config.toml
activation = "swiglu"
init = "uniform"
schedule = "wsd"
decay_shape = "linear"
Each number is 128 + 24 x the weight over its row's rms, rounded and kept within 0 to 255. Layers, rows and columns count from 0. The size above them is the row's rms in percent of the matrix's.

# layer 3 MLP down (transposed), 320x128, rms 0.305, rows 243-277, columns 64-127
size [ 95 102  96  98 106  95 101  96 106  99  98  96 102 102  94  89  98 105 101 100 105  98  95 103  99  99 105  87  98 105 101  96 102  99 106]
[[129 127 132 144 116 104 100  88 105 125 135 156  94  89 105 104 134 104 143 123 143 140 106 114 154 154 115 158 151 158 115 125  79 149  77 174 140 122 144 121 130  94 120 164 143 149 153 131 180 116 144 194  87 131 167 110 116 130 102 124 126 144 125 136]
 [111 142 170 113 166 115 127  98 112 160 121 105 133  90 121  97 142 108 149 133 162 124 149 116 155  83 123 128 197 138 116 130 120 128 128 150 100 157 153 123 115 101 100 140 107 130 135 119 188 117 150 135 141 108 119 146 101 142 119 159 110 162 123 110]
 [168 107 115 111 105 142 120 131 133 120 148 140 155  98 142 104 183 183 149 134 121 142 141  89 144  97 129 142  92 142 150 112 168 127  94 137 109 130 141 115  80 114 161 125 174 138 143 134 161 130 152 113 103 154 139 145 159 138 127 107 124 136 105 140]
 [155 140 108 117 125  82 105 123 108 137 109 136 102 101 142 110 113  99 149 163 119 161 153 174 145 160 129 128 119 107 113 118 118 148  82 128 142 130 104 135 119 110 119 154 156 117 167 104  89 145 126 128 142 111  62  84 129  86 116 118 123 161 132 137]
 [143 108 109 120 144 109 145 138 143 149  76 100 136  87 141  92 114 110  90 171 210 136 142 162  72 147 116 125 152 130 125 196 127 129 143 133 167 120 151 141 131 162 146 122 105 103 142 154 107  98 130  91 108 117 103 149 145  99 146 141 130 136 118 137]
 [163 112 191 112 116 113 134 154  91 144  89 113 156 120 102 130 155  74 137 126 141  93 112 125 139 118 140 141 171 102 146 125  96  83 111 194 104 154 132 143 146 156 114 136 133 167 129 131 146 131 111 125 157 107 113 112  84 106 162 137 136 164 109 124]
 [125 124 105 147 108 161 117 133 158 108 146  98  86 136 146 144  69 109 131 179 124 137 141 103 120 124 176 164 146 100 145 142 113 160 130  91 132 149 138 100 108 109 129 140 110 138  92 118 117 115 108 168 162 142  65 142 125 134 156 107 135 113  69  99]
 [119 124 103 153 130 132 109  90 168 128 155 195 144 118 114 113 106  70  91  94 141 154  57 166 101 132 117 138 132 140 156 126 137 149 172  98 141 137 167 154 107 157 131 119 104 139 139 179 108 137 133 123 169 165 125 170 138  95 116 118 123 109  94 135]
 [120 106 135 146 134 139 147  80 127 167 140 117 145 137 185 106  95 132 109 122 139 175 120 122 126  69 112 124 153  93 137 154 180 138 120 127 132 161 147 151 129 120 113 150 124 130  76 151  95 134  99 141 148 132 114 140 166 119 136  96 116 120 151 156]
 [135 162 116 176 156 115 120 122 127 166 134  95 117 163 148 183 131 142 137 100 139 103  93 128 117  73 152 110 141 128 137 124 122 137 151 104 106 168 106  84 126 140 123 161  91 121 126 147 163 137 144 146  78 142 132 146 137 101 103 159 149 139 114 161]
 [102  96 144 112 147 154 126 155 132 134 159 164 104  90 102  98 161 116 161 107 145 129  92 139 121 138 113 126 101 113  99 124 122 132 107 127 133 166 151  87 130 140 134 108 121 121 133 148 144 139 104 119 153 132 101 157 122 142 141 182 131  96 139 129]
 [147 118  83 165 137 187 123 170 126 129 104 102 119 129 152 142 108  96  77 129 121 124 106 133 112 112 112 124  95 162 122  95  96 108 143 146 111 102 118 120 113 147 155 150 149 124 142 121 123 155 164 117 124 107 141 170 109  89 110  90 139  79 122 114]
 [155 103 121 129 144 132 161 150  92 108 140 177 124 132  96 131 139 100  65 174 141 110  99 154 105 123 134 123 125 155 119 142 143 117  99 162 124 126 160 142 139  83 125  98 109 149 132 146 103 161 104 118 117 106 136 178 143 104 115 133 131 129  86 137]
 [105  83 161 122 135 139 113 110 135 146 145 113 119 152 163 152 102 172 135  94 136 123 160 123 111 151 163 107 141 103 127 167 147 123 106 152 164 194  99 142 109 124 108 140 134 142  89 131 118  94  92 105 126 156 123 120 146 139 146 124 115 132 123 152]
 [112  86 105 112 175 148 132 150 159 145 145 150 167 114  81 152 144 144 134 130 110 144 207 136 137 118 152 130 121 135 152 116 127 154  93 116 130 138 149 162  96 126 154 113  98 169 147  69 160 115  98 118 162 134 111 141 149 113 117 133 133 101 111 157]
 [133 112  91  97 112 112 138 127 117  79 105 137 132  97 123 110 120 145 133 130 140 111  97  83 105 131 115 127 159 143 108 120 123 106 152 125 101 124 115 121 114 147 144 149 155 110 114 144 197 124 162 150 135 110 144 116 113 153  86 160 109 113 161 152]
 [110 120 114 112 154  65 118 115 126 128  65 117 121 125 143 110  80 139 129 150 110 106  93  99 111 140 105  97 126 124 135 134 126 130  87 117 129 124 101 105 120  99 109  87 109 112 128 144 105 159  97 126 122 106 162 115  80 115 141 109 139 127 106  90]
 [121 102 127 128 179 166 142 142 153 141 131 111 141 136 156 106 118 119 108 107 120 143 134 152 144 139 100 116 156 136 148 147 131 105 133 129 114  98  98 134 118 126 117  98 100  90 152 134 152 122 153 100 130 142 158 149 138 101  84  96 162  96 143 109]
 [126 118 146 168  69 132 117 123 145 151 147 113 136 129 131 156 145 154 138 129 153 148  94 151 103 137 128 141 124 149 126 115 115 113 132 134 190  98 158 130 133 104 122 134 112  66 160 124  97 123 163 126 110 124 127 129 145 149 102  83 132 130 139 108]
 [127 133 163 128  96 123 136 110 139  85 119 121 165 109 139 134 130 118 151 143 143 115 118 117 118 140 146 101 115 133 132 140 118 107  93 125 121 113 105 108 138 114 133 135 121 190 110 161 111 144  95 107  83 101 103  78 144 152 129 120 119 160  79 144]
 [157 134 132 115 127  77 139 177 124 130 146 157 129 160 141 152 119 125 121 143 109 106 132 139 127 156 114 136 142 139 110 129 129 134 143 123  98 135 147 120 135 136 135 132 139  56 130 163 118 147 154 149 116  99 100 141  82 128  84 105 120  89 129 153]
 [114 144 136 124 184 131  94 158 146 141 114 136 124 119 101 102 118 186 135 160 144 125 139 162 146 119 109 131 149  88 148 129  92 142 109 137 138 124 119  56 101 146 118  97 155 132 160 126 152 128 102 145 159 140  71 181  99  98  93 118  71 148 143 134]
 [132 105 118 104 121 178  80 150  77 170 124 133 118  83 107 121 136 122  94 158 125 142 130 115 136 101 172 131 125 142 116 115 109 133 162 140 137 186 138 147 126  92 115 118  95 116 162 128 159 150 118 132 223 104 140  83 107 124  85 116  87 120 126  89]
 [149 110 157 132 108 131 109 101 150 162  39 159 173 121  79 141 143 118 115 122 128 130 156 134 166 133 105 145 149 143  88 119 138 155 158 112 125 137  80 157 133 145 124 124 113 124 109 129 164 114 145 102 139 104 114 113 136 106 122 143 118 159 106 114]
 [ 90 161 131 126 126  81 142  88 136 147 104 104 124 134 134 144  90 128 136 152  86 130 130 124 150  73  91 101 149 120 164 117 107 136 146 169 163 125 144 101 146 135 106 138 105 115 138 167 140 112 195  98  88 118 108 108 107 100 164 141 142 123 128 118]
 [152 151 156 124 159 146 100  95 138 151 120 110 101 123 146 100 151 134 123 109 160 113 103 149  98 126 130 134 125 145 133 114 156 140  96 121 150 108 163 158 150  94 135 181 139 139 133  86 113 121 151 110 111  75 139 133 106 134 148 133 166 196 142 148]
 [160  91 124 128 101 173  97 148 103  97 140 153 120 136 108 147 112 119  91 163 122  91 175 176  97  88 115 144 130  87 166 121  87  62 170 126 122 132 171 123 110 139 128 135 165 139 118 166 110 155  94 151 177 114 131 119 123  98 129 114 154 159 152 132]
 [116  92 116  95 155 156 151 130 160 116 187 152 144 131 122 125 157 105 168 141 117 121 115 128 134 130 158  69 139 128 132 119 154 152 155 132 134 160 115 130 141 130 121 109  96 113 124 142 164 149 169 170  95 128 150  94 123 115 129 174 150 148 124 115]
 [144  98 147 161 102 143 139 150 123 119 148 109 123 115 123 122 142 145 111 170 117 131 109 130 133 115 127  95 172  81 170 156 112 168 139 154 180 103 133 165 145 127 159 138 162 128 124 141 147 125 135 166 123 117 106 121 126 118 125 144 122 141 162 113]
 [130 135 126 116 127  94 170 159 139  97  66 143 195 128 127 133 135 127 103 123 148 174 132 102 166 126 106 104 124  85 134 109 121 137  90 101 141 113  74 137 119 145 137 149 128 141 110 134 120 167 156 104 114 144 116 119 167 112  72 121  93 101 125 111]
 [123 134 109 120  98 143 115 125 163 153 129 149 118 131 144  86 151 115  78 117 102 140 163 139 156 152 119 123 194 123 107 117 109 132 111 143 158 121  76 161 120 102 117 160 113 138  98 113 167 121 151 101 121 103 112 137 144 131 100 174 167 133 137 114]
 [124 116 139 152  94 135 118 121 147 136 119 149 132  99 136 102 121  96 140 136 136 115 120 164 111  89 112  86 120 106 140 122 155 118 112 128 158 132 155 139 154 100 190 116  71 106 115 163 150 130 161  99 121  88 145 122 107  85 127 138 123 153 158 116]
 [122  99 107 141 111 130 122 131 134 147 172 124 115  82 136 132 124 145 169 145 129 148 185 149 149  97 119 121 142 135 163 115 108 184 107 134 153 106 138 127 122 129 173 122 135 158 136 129 114  97 125 104 153 117 150 113 137 136 131 100  83 169 111 129]
 [118 101 145 124 139 149 125 141 151 125 125 134  99 102 151  66 155 117 114 145 116 115 134 131 142 106 156  95 127 185 132 119  97 122  77 135 140 125 138 131 140 114 120 122 124 114 101 143 112 124  87  93 184 102 129 163 158 151 123 121 139 117 114 113]
 [122 159 106 138 120  93 126 117 142 150 170  99 133 141 113  93 136 129 107  94 148  98 151 115 119 140  93  80 149 115  98 136 138 123  87 128 131 164 160 145 110 178 153 105 166 138 113 117 135 135 162 161 122 171 133 122 135 146 107 142 135 143 138 155]]
# layer 3 MLP gate, 320x128, rms 0.309, rows 244-278, columns 64-127
size [101  96  90 103  97  99  94 113  99 102  93  98 104 101  90  91 106  99  97 100 100  94 105 102  98 102  90 101 107 100  89  95 100  99 103]
[[143 136  95 115 105 164 132 175  84 123 166 118 133 156 121 118 118  92 163 138  62 118 123  78  99 105 124 154 112 146 132 153 166  91 150 140 112  80 113 146 154 145 118 113 125 140 158 130 120 131 144 117  85 118 152 154 185 145 147 133 106 171 125 175]
 [ 79  90 117 152 158 146 147 107 134 144  97 176 129 188 122 152  71 114 118 151 151 132 139 157 114 115 127 120 151 106  91 114 124 181 113 125 114 141 125 159 180 117 101 131  86 111 127 138 123 140 136 148 166 161 148 101 144 135 156 144 107 160 118 155]
 [144 148 114 140 132 152 132 148 120 189 104 167 104 119  91  83 114 150 177 109 137 132 189 124 116 161 115 136 117 141 136 116 136 143 148  79 156 167 152 144 148 106 122 115  99 139 114 158 155 165 130  92 126 132 108 130 142  97 115 167 101 125 169 164]
 [120 111 106 125 131 132 125 189 147 148 124 105 134 138 162 148 125 154 128 121 191 135 136  95  99 118 153 117 101 130 130  98 131 173 114 129 115 174 116 119 129 160 145 164 154 108 129 150 149 109 107 122 113 138  97  88 121 120 113 101 105 153 107  99]
 [106 131 144 127  68 164  61 147 137 126 184 139 143 106 118  96 145 165 101 118 144 181 111 158 139 115 169 110 179 137 161 133  99 100 141 103  82 119 122 131 109 138 118 157 107  98 117 131 143 162 157  98 109 166 123 108 157 121 110 131  99 100 116 153]
 [117 144 183 145 153 107 110 143 174 152 141 125 130 134 137 108 138  99 128 117 134 119 134 172 111 145  97 142 109 135 132 123 103  94 148  98 107 124 124 107 143 173 124 144 136  87 115 118 141 149 149 103 103 162 160 141 113 113 134 128 121 128 167 138]
 [163 118 165 178 162 125 123 129 108 120 148 152 147 111 119 125 159 132 133 143 119 104 103 148  95 168 114 116 171 131 109 125 107 117 155 102 133 132 143 116 139 129  87 145 171 129 149 144 145 103 108 147 123 113 119 154 121 115 138 119  98  76 155 149]
 [154 142 151 106 116 163  96 150 166 188  79 118 117 129 124 134 131 165 118 133 136 128 114 160 163 124 141  96 108 142 158 115 109 130  87 183  92 113 135 128 132 135 148 159 147  97 167 116 110 124  82  92 105  85 116 145 144 123 121 137 165 149 127 169]
 [131 174 134 137 162  78 126 132 142 139 162 110 158 126 135 125  79 122 109 120  92  84 103 105 134 153 148 128 147 159 103 169 155 136 132 140 131 101  89 168 131 154 121 143 153 121  99 133 104 133 159 133 124 155 138 129 103 145 136  65 187 137 131 120]
 [158 104 103  64 107 149 148 140 163 151 144  92 139 145  87 125 134 102 127 104  94 100 114 116 142  89 120 131 100 113 156 171 111 129 138 137 152 127 108 138 139 118 121 107 104 146  92 107 147 117 133 112 149 149 149 125 130 142 146 164 137 145 140 138]
 [146 107 163  83 167  65 101 128 109 107 127 100 148 131 104 112 134 156 102 106 124  79  94  93 156 128 146 128 110 104 110 143  92 119 127 136 174 107 141 104 155 159 126 151 150 140 140 139 149 152  61 136 109 178 141 141 118 169 129 109 135 119 112 118]
 [149 119 106 114 141 159 131 157 162 131 140 140 150 105 132 157 123 138 128 112 149 126 160 122 162 127 128 166 125 155 118 100 105 104 114 140 176 152 135 135 121 143 116  55 113 154 128 128  96  96  90 146 145 144 125 178 117 164 151  74 120 179 126 143]
 [144 106 138 118 150 114  99  97 136 134 160 156 122 114 123 114 172 162 142 101 152 160 132 140 166 135 133 142 161  86 125 122 126 148 111 109 163 110 125 120 161 155  81 128 107 146  99 163 136 143 136 118 128 148 128 145 119 188  88 149 127 105 109  98]
 [140 119 151 138 127 134  97 173 118 124 108 105 125  97 135 108 158 142 170 122 106  95  82 100  80 103 125 151 118 138 146 160 111 147 146 121 117 128 150  77 105 158 101 155 151 134 124 122 167 152 141 111 105 115  86 109 102 130 147 134 152  97 110 101]
 [150 144 155 124 100  84 141 143 117 149 135 112 127 126 121 127  80 123 130 158 104 108 146 112 124 135 124 127 104 139 163 132 131  96 110 158 121 131 149 127 184 120 131 133 125 136 107 125 114 138 169 144  89 111 123 124 104 135 132 144 153 150 141 127]
 [ 84 120 155 146 150  78 111 126 159 101 134 143  95 115 106 138 160 124 170  95 105 160 108 133  84 103 124 125 128 117 151 102  91 143 124  97  81 130 104  75 143  92  92 156 110 105 193 155 121 124 114 133  83 118 131 140 117 136 137  91 140 118 148 132]
 [113 198  89 172 113 131 103 100 147 128  96 140 158 134 125 114 119 111  95 122 142 111 110 124 127 180 164 148  98 131 196 131 138 105 119 140 150 118 112 141 108 149 205 131 134 135  90 119 118  81 107 163 152  93 133 143 120 134 155 154 155 120 150  94]
 [147 141 113  96 151 127 125 139 129 147 110 138  95 131 161 128  64  76 129 139 187 105 124 110 102 146 136 137 125 123  96 152 162 109 126 114 114 164 116 162 126 154  73  75 112 104 151 123 188 110 108 112 162  90 119 190  74 132 152 131 179 110 104 157]
 [112 162 134 188 156 150 156 137 133 149 153 143 126 123 164 128 135 117 164 132 132 116  90 154 163 133 108 121 100 147 140 117 115 103 156  90 148 190 127 106 118 129 110 145 125 103 114 105 139 122 179  83 128 151  84 133 129 109 151 139 153  92 152  94]
 [176 111 103 106 137 144 132 113 164 151 125 190  72 121 131 178 124 132 112 121 154  92 111 130 121 122 171 117 112 107 110 106  82 105  97 131 153 111 143 119 109  90 120  89 137 100  90 134 137 114 100 141  74 167  90 130 132 118 130 157 121 153 157 115]
 [160  98  91 120 161 121 121 135 140 188 125 124 115  87 122 173 111 113 114  94 106 157 146 137 145  89 134  89 122  79 139  98 113 165 148 140  98 115 110 109 164 133 106  91 107 172 119 164 158 141 135 153 118 125 118 146 118 153 135 130 144 120  82  95]
 [117 160 159 124 100 128 122 111 141  59 138  75 125 143 126 115 160 113 128 147 184 143 132 138  87 114 124 108 116 124 121 139 117 107 129 160 131 123  81 146 145 143 170 121 124 107 116  72 142 115 131 109 113 101 144 138  98  89 129 155 115 143 114  96]
 [127 156 149 119 147 146 116 117 179 105 121 150 154 110 100 122 148 177  92  98 123 161 115 169 117 131 125 134 185 158  76 147 109 112 104 139 123 103 138  88 148 155 182 166 126  88 142 119 125  84 143 145 107 113 134 137 133 103  72 160 142 102 153 136]
 [121 133 115 147 136 195 131 118 124 129  88 184 116 122 163 144  89  90 154 123 133 177 104 130  69 127 128  85 114 161 120 126 100  65 134 174 111 145 114 140 138 160 159 162 138 126 114 100 158 131 146 127 124 122 119 131 113 135 122 126 146 157 133  86]
 [155 127 147 134 109 117 114 115 182 145 133 111 116 138 164 143 122 166 101 149 153 132 138 125  86 152 150 165 162 160 162  88 114 115  80 134 113 127 136  65 119 137 111 139 141 128 188 172  92 122 113 120  96 134 153 104 141 130 158 139 119 161 139 111]
 [125  70 158 109  92 116  90 139 140 118 143 156 153 110 127 113  92 141 126 116 145  93 137  81 158 149 147 135 110 122 106 151 121 103 118 108  85 104 131 126 132  99 112 110  87 154 107 137  71 110 118 175 119 145 131  53 155 154 139 107 152 153 153 157]
 [101 142  70  70 146 129 112 124 138 117 127  87 143 154 130 120 140  77 131 145 162 135 151 132 129 137 118 119 112 131 108 132 158 127 119 126 132 116 103 138 173 143 112 114 129 135 135 123 145 141  75  95 119 133 200 114 101 128 140 158 130 147 142 129]
 [144  92 139 111 109  98 104 132 146 125 127 104  84  99 139  82 168 152 136 131  92 109 150 143 149 121 127 123 124 116 124 148  93 129 112  97 114 111  97 119 146 186 136 121 157 137 111 139 124 150 121 143 142 135  95 122 129 111 108  87 164 151 117 118]
 [144 138 162 106  95 112 137 117  86 121 138 179 129 111 145 154 131 112 135 106 127  82  93  60 165 142 101 129 139 142 123  97 112 115  97 127 144 142 125 140 118 132 113 128  79 148 110 157 125 127 136 143 115 179 114 134 143 184  98 141 159 163  85 161]
 [100 107 112 119 147 129  84 110 120 146 143 124 139 104 114 109 136 115 155  91  94 125 133 114 101 107 136 160 164 153 123 117  74 146 166 100 126 153 130 167  81  97  90 125 107 132 140 156 140 134 111 127 119 127  61 182 112 176 141 112  96 148 132 142]
 [137 162 125 147 143 134 109  81 128 157 148 156 117  98 144 141 107 136 166 139 132 132 144 119 129 124 125 116 119 132 146 145 140 188  93 130 130 162  85 126 136 107 101 143 133 155  78 118 104 143 112 143  69  94 128 127 132 123 148 129 135 100 180 157]
 [144 155 106 102  89 101 107 148 112 121 204 158 168 132 177 149 147 135 172 115 155 123 108 145 151 117 127 131 105 122  87 162  97 141 122  95 131 161 105  93 117 144  90 138 100 122 132 101 153 114 125 169 134 119 164 129 152 158 126 147 145  80 160 111]
 [103  90 155 165 151 105 114 149 140 163 142 124 130 109 151 114 189  77 107  75 100 155 120  93 129 176 124 140 161 116 115  99 122 154 161 105  92 109 150 133 128 143 132 147 122 120  99 139  90 115 118 134 103 119 113 113 147 100 114 138 181 123 116 127]
 [171 154 181 104 125 117 129 189 159 151 118 135 102 133 162 127 126 108 125 105 133 120 144 126 110 163 137 172 113 115 140 107  86 141 148 150 167  93 108 134 133 116 137 171 135  95 110 169 126 135 144 145 101 106 113 116 153 101 101 145 158 177 116  91]
 [138 122 104 139 168 119 101 148 120 144 103 156 112 121 125 153 138 100 175 138 147 100 141 116 127 105 125 115 140 136 126 124 112 133 122 146 193 134  65 127 122 108 119 145 137  87  91  98 118 138 143  96 114 143  99 160  93 112 117 162 132 149 131 140]]
# layer 3 MLP up, 320x128, rms 0.316, rows 244-278, columns 64-127
size [ 99 101  91 103  94  93  96 107  94 102  99 101 101 100  91  91 105  98 102  94  98  93 114 104  99 100  88 100 108 101  91  99  89  97 109]
[[115 107 115 107 122 136 109 150 108 136 128 165 145  92 170 144 136 154 156 168 153 159 146 103 105 132 132 113 120 101 137 105  73 101 149 138 121 101 161  90 142 148 139 153 156 108 102 113 113 153 147  98 127 116  81 130 102 130 119 142 162 145  88  96]
 [151 107 115 138 139 186 102 144 121 115 116 120 130  80 128 160  81 147 148 131 158 145 123 159 133 152 164 124 135 132 152 122  94 180 110  99 110 130 133 117 141 137 108 104 137 137 109 172 149 135 117 139 147 118 103 105  92 158 154 106  98 115 129  93]
 [143 128 123 106 104 134 107 144 118 112 162 131 143 124 150  98 149 115 173 133 110 141 128 155 122 123  94 122 104  65 139 119 111 135 121  90 125  77 111 141 115 126 112 112 113 157 126 151 117  92 125 163 141 156  81 116 146 150 146 107 104  98  95  91]
 [133 119 172 127  94 141 128  99 124  97 104 146 138 144 143 125 160 171 146 155 105 149 136 132 126 167 123 132  76 157 119  74 167  90 157 122 129 130 158 134 146 122 135  91 118 147 153 164  81 154 171 120 135 134 121 104 107 165 145 130 133 142 133 130]
 [112  74 140 109 128 128 186 110 167 116 134 144 129 116 121 160 139 140 169 131 140 128 132  89  73 127  91 112  81 154 110 146 161 138 155 125 142 172 170 133 140 125 123 145 152 145 151 156 130 122 130 134 124 121 160 157 108  85 125 132 130 169  77 104]
 [153 124 125 106 105 136 165  85 161 131 161  74 171 122 106 131 140 136 108 109 124 119 104  96 110 107 137 162  97 116 157 106 152 155 123 164 163 131 110 113 109 138 118 151 188  86 140 119 129 100 147 132 101  88 142  83 135 154 124 116 126 123 148  88]
 [135 111  77 104 161 102 147 144 140 137 112 137 159  84 118 129 116 123 123 112 147  85  61 105 158 129 138 140 144 139 133 104 139 142 126 100 154 121 162 189 144 143 141 132 128 113 155 141 118 128 116 139 152 143 105 157 157 130 167 166 128 149 137 137]
 [158 107 124 126 132 130 130 136 149 121 120 165  99 128 129 141 160 110 167 132  97  79 132 152 152  99 125 127 119 130 115 169 115 144 133 172 116 111 121 148  92 114 106 102 156 128 131 134 117  83  99 155 120 125 115 133 104 137 135 111 116  89 162 123]
 [134  99 170 113  84 112 120 100 137 124 106 111 110 173 107 136 139 177 132 148 131 120 174 145  85  85 172 119 108 123 173  85 124 115  97 106 155 148 111 104 117  99 153 157 113 114 122 110 114  93 104 113 125 108 123  87 115 100 101 139 126 130 129 145]
 [100 146 131 128 100 115 110 118 111 125 117 139 107 122  88 155 116 122 119 172 189 117 128 126 125  79 152 118 147  88 110  93 121 112 149 112  95 156 129 147 142 153 122 159 162 130 141 127 124 142 167 100  98 143 140 143 126 147 139 149 140 208  85  97]
 [152  98 115 106 152 130 145 137 155 122 131 108 101 150 103  72 123 150 155 158  93  75 122 148 126  96 159 107 117 111 136 182  81 181 141 114 147 127 149 116 118 136 117 118 109 128 123  67 136 136  86 105 107 124 117 119 137 139 140 138  94 100  83 151]
 [128 127 135 130 144 123 156 133 127 164 117  94 170 159 154 149 108 158 114  74 134 157 129 114 140 128 163 131 142 105  95 120 125 158 152 150 116 129 123 109  97 154 141 158 117 108 141 151 100 147 112 107 152 132 187  97 120 127 114 169 110 119 155 141]
 [139 134 121 161 105 141 176 169 127 143  91 151 109  95 137 164  66 120 132 121 118 124 137 143 132 125  79 132  98 139 155  89 139 157 121 108  92 140 141 121 135 119 144 136 125 143 114 114  96 115  96 101 135  75 141 138 120 127 143 133 132 157 120 145]
 [120  72  94 100 132 117 137  78 122 118 135 147 104 136 108 128  91 138 143 151 165 172 141 138 124  89 122  76 101 102 120 100 175  97 107 158 139 137 147  88 102 145 126 137 104 134 115 130 113 133 147 115 137 184 138 157 127 129 120  97  77 111 145 130]
 [176 119 135  89 108 166 113 122  90 135 141 129 139 149 112 115  77 113 185 144 105 142 162 167 145 122 107 123  94 113 111  85 141 117  94 135 158 128  98 164 113 134 109  97 143 109 111 130 131 103 143 123 126  59 136 127 117 107 119 149 116 139 153 100]
 [133 154 163 158  94 136 130 150 154 106 131  91 118 135 147 161 192 134 147  99 154 119 128 100  77 111 154 129 117  91  97 150  90 150 126 136 142 119 109 151 131 136 130 109 151 118 139 131 133 153 107 156 149 152 150 111 151 203 127  99 152 133 114 120]
 [128 155 105 147 101 158 147 126 127 157 164 141 189 126  92 116 139 135 120 137 187 142 118 118 140 124 138 136 125 114  87 135 110 116 135 123 114 141 136 115 112 103 136 157 135 123 115 126 120 153 142 126 131 151 123 147 133 150  48 117 163 116 104 111]
 [111 134 109 130 110 128 130 139 113  85 119 138 138  82 127 122 130  94 135 135 118 107 102 173 168 124 168 108 143 112  85 155 171 134 137 101 115 166 112 140 141 132  95 159 143 161 141 158 168 132  92 145  92 192 144 136  96 100 148  78 153 113 165 114]
 [ 91 152 131  80 104 115 108 123 105  73 148 133 123 126 100 153 108 125 143 154 138  91 163 119 114 120 142 125 170  99  98 107 133 136  93 108  85 110 160 131 146 106 131 131 172 136 122 148 119 142 146 117 138 149 173 150  72 116 135 141 123 139 148 133]
 [ 90 140 139 166 113 133  71 126 102 129 119 125 137 151 115  87 144 144 131 138  99 119 156 140 127 112 104 138 137 153 121 115  93 123 119 111 153 137 180 117 153 121 134 122  88 127 134 147 120 146 122 163 132 176 141 135 130 146 168  92 115  94 145 155]
 [119 117  84 157 164 114 150 132 103 159  80 121 132 123 142 158 126 136 166 103 118  95 125 102 114 126 102  64 145  76 117  99 144 156 134 111 126  94  66 110 129 119 124 103 119 135 133 115  79 129 158  93 109 121 163 122 159 123 131 140 104 117 121 135]
 [117 134 125 114 154 107 147 141 133 116 100 121 136 151 173 143 135 131 116 139 134 186 103 105 149  88  89 129 122 151 132 118 161  95 158 126 136 149 105 180 145 157 129 145 148 116  86 111 102  91 109  83  96  91 118 141 118 124 154  92 119 106 130 133]
 [101  69 100 155 155 137 139 123 129 133 141 118 133 151 138 140 128  92 122 152 124 107 130 124  87 170 122 126 122 129 135  87 146 154  69 110 104 156 120 129 157 102 144 180 180 122 143 126 135 129 127 145 132 117 177 106 145 145 145 141 114 186 127 157]
 [124 129 148 144 114 119 110 126 139 157 147  98 123 115 161 124 154 134 141 145  93  85 123 144 106 120 120 130 140 154 105 143 143 114 126 128  92 145 165 120 119 156 137 130  96  83  68 105 122 122 117 100 145 129 171  73 121 136  93 157 162 159 145 154]
 [166  73  90 105 126 130 147 149 125 110 147 161 146 133 116 108 157 125  90 106 130 147 158  93 188 180 144 108 113 115 120 171 123 105 126 100 175 134 130 128 137 122 115  96 158 130 101 134 128 125 115 153 152 146 139 140 106  92 116 115  77 130 166 138]
 [144  99 122 155  97 113 127 134  72 131 151 121 112 147 129 169 108 111 123 133 140 109 150 160 123 145 128 136 107 113 149 143 143 127 139 126 169  90 131 115 150 162 134 134 104  94 112 136 115 172 109 138 124 125 149 105 175  77 125 113 119 133  92 133]
 [105  89 155 160  99  87  94 127 122 130 117 140 155 106 114 148  96 145 103 128 132 108 104  86 148 130 134 135 124 198 178 100 122 100 124 138 105 117 180 140  95 120 157 118 115 181 128 105 104 110 155 133 138 155 121 127 135 113 112 120 125 147 135 144]
 [126 153 131 105 147 124 147  94 159 107 112 110 108 164 126 114  94 108  95 179 122 141 186 112 114 127 132 138 141 127 134 146  88 117 115 149 115 140 102 120 137 143 161 112 114 137  85 118 106 149 144 112 101 101 124 150 117 119 142 130 133 125  75 149]
 [127  95 148 138 170 120 109 156 128 142 139 123 119 127  79 167 140 106  85 101 126 120 123  90 136 114 149 131 138 105 104 137  89 141 110  82 124 108 120 111 119 133 149 145 126 119  77 179 194 135 157 129 136 114 142 110 139 212 107 116 123 124 185 144]
 [165  99  85 156 100 135 107 137 139  82 161 150 123 129 135 113 154 128 112 140 115 123 145 138 165 145 147 142 148 170  69 155 113 136 128 124 115 114 133  86 104  79 106 116 101 101 136 123 129 100 168 113  86 141 120  97 158 136 117 124 121 111 119 112]
 [101 123 138 152 125 122 134 138 131 117 120 104 123 128 130 109 150  66 128 133 104 114 190 134 124 202 147 127 111 137 109 146 154 112 134 122 147 128 132 155 114 173 107 109 107 100 128 125 127 161 113 135 116 150 152 102 117  94 169 121 130 126  93 115]
 [111 133  94  86 133 103 108 140 109 121 149 129 124 176 160 159 121  71  67 127 141  91 116 133 138 126 100 123 102 130 115 139 139 143  81 128 154 114 136 107 109 120 144 124 114 138 135 136 143  96  98 119 174 175 137  93 155 117 136 131 124 155 153 109]
 [160 121 130 155 136 118  78 131 125 131 156 151 143 162 151 140 107 138 145 123 160 103 118 121 119 136 130 122 146 158 143 117 133 171 106 118 111 147 151 150 169 133 134 114  93 140 180 144 102 123 150 114 124 143 133 100 136 130 118 162 161 124 122 152]
 [124 108 118 149 146 120 162  68 129 111 158 146 148 132 163 160 132 178 160  88 122  91 133 116 132  89 104 121 152 134  97 117 136 157 163 136 107 170 116  96 126 157 123 144 158 193 119 148 180 143 120  78 129 110  98 108 143 194 118 126 103  86 150 154]
 [170 184 126 136  99 142 143 129  92  98 153 117 158 140 125 147 120 138 131 139 102 166 145 104 155 103 174 109 128 110 154 153 125 143 101  68 110 123 136 140 151 102 139 162 110 187  94  86 134 104 140 101  96  98 141 108 157 150  94 155 134 101 121 106]]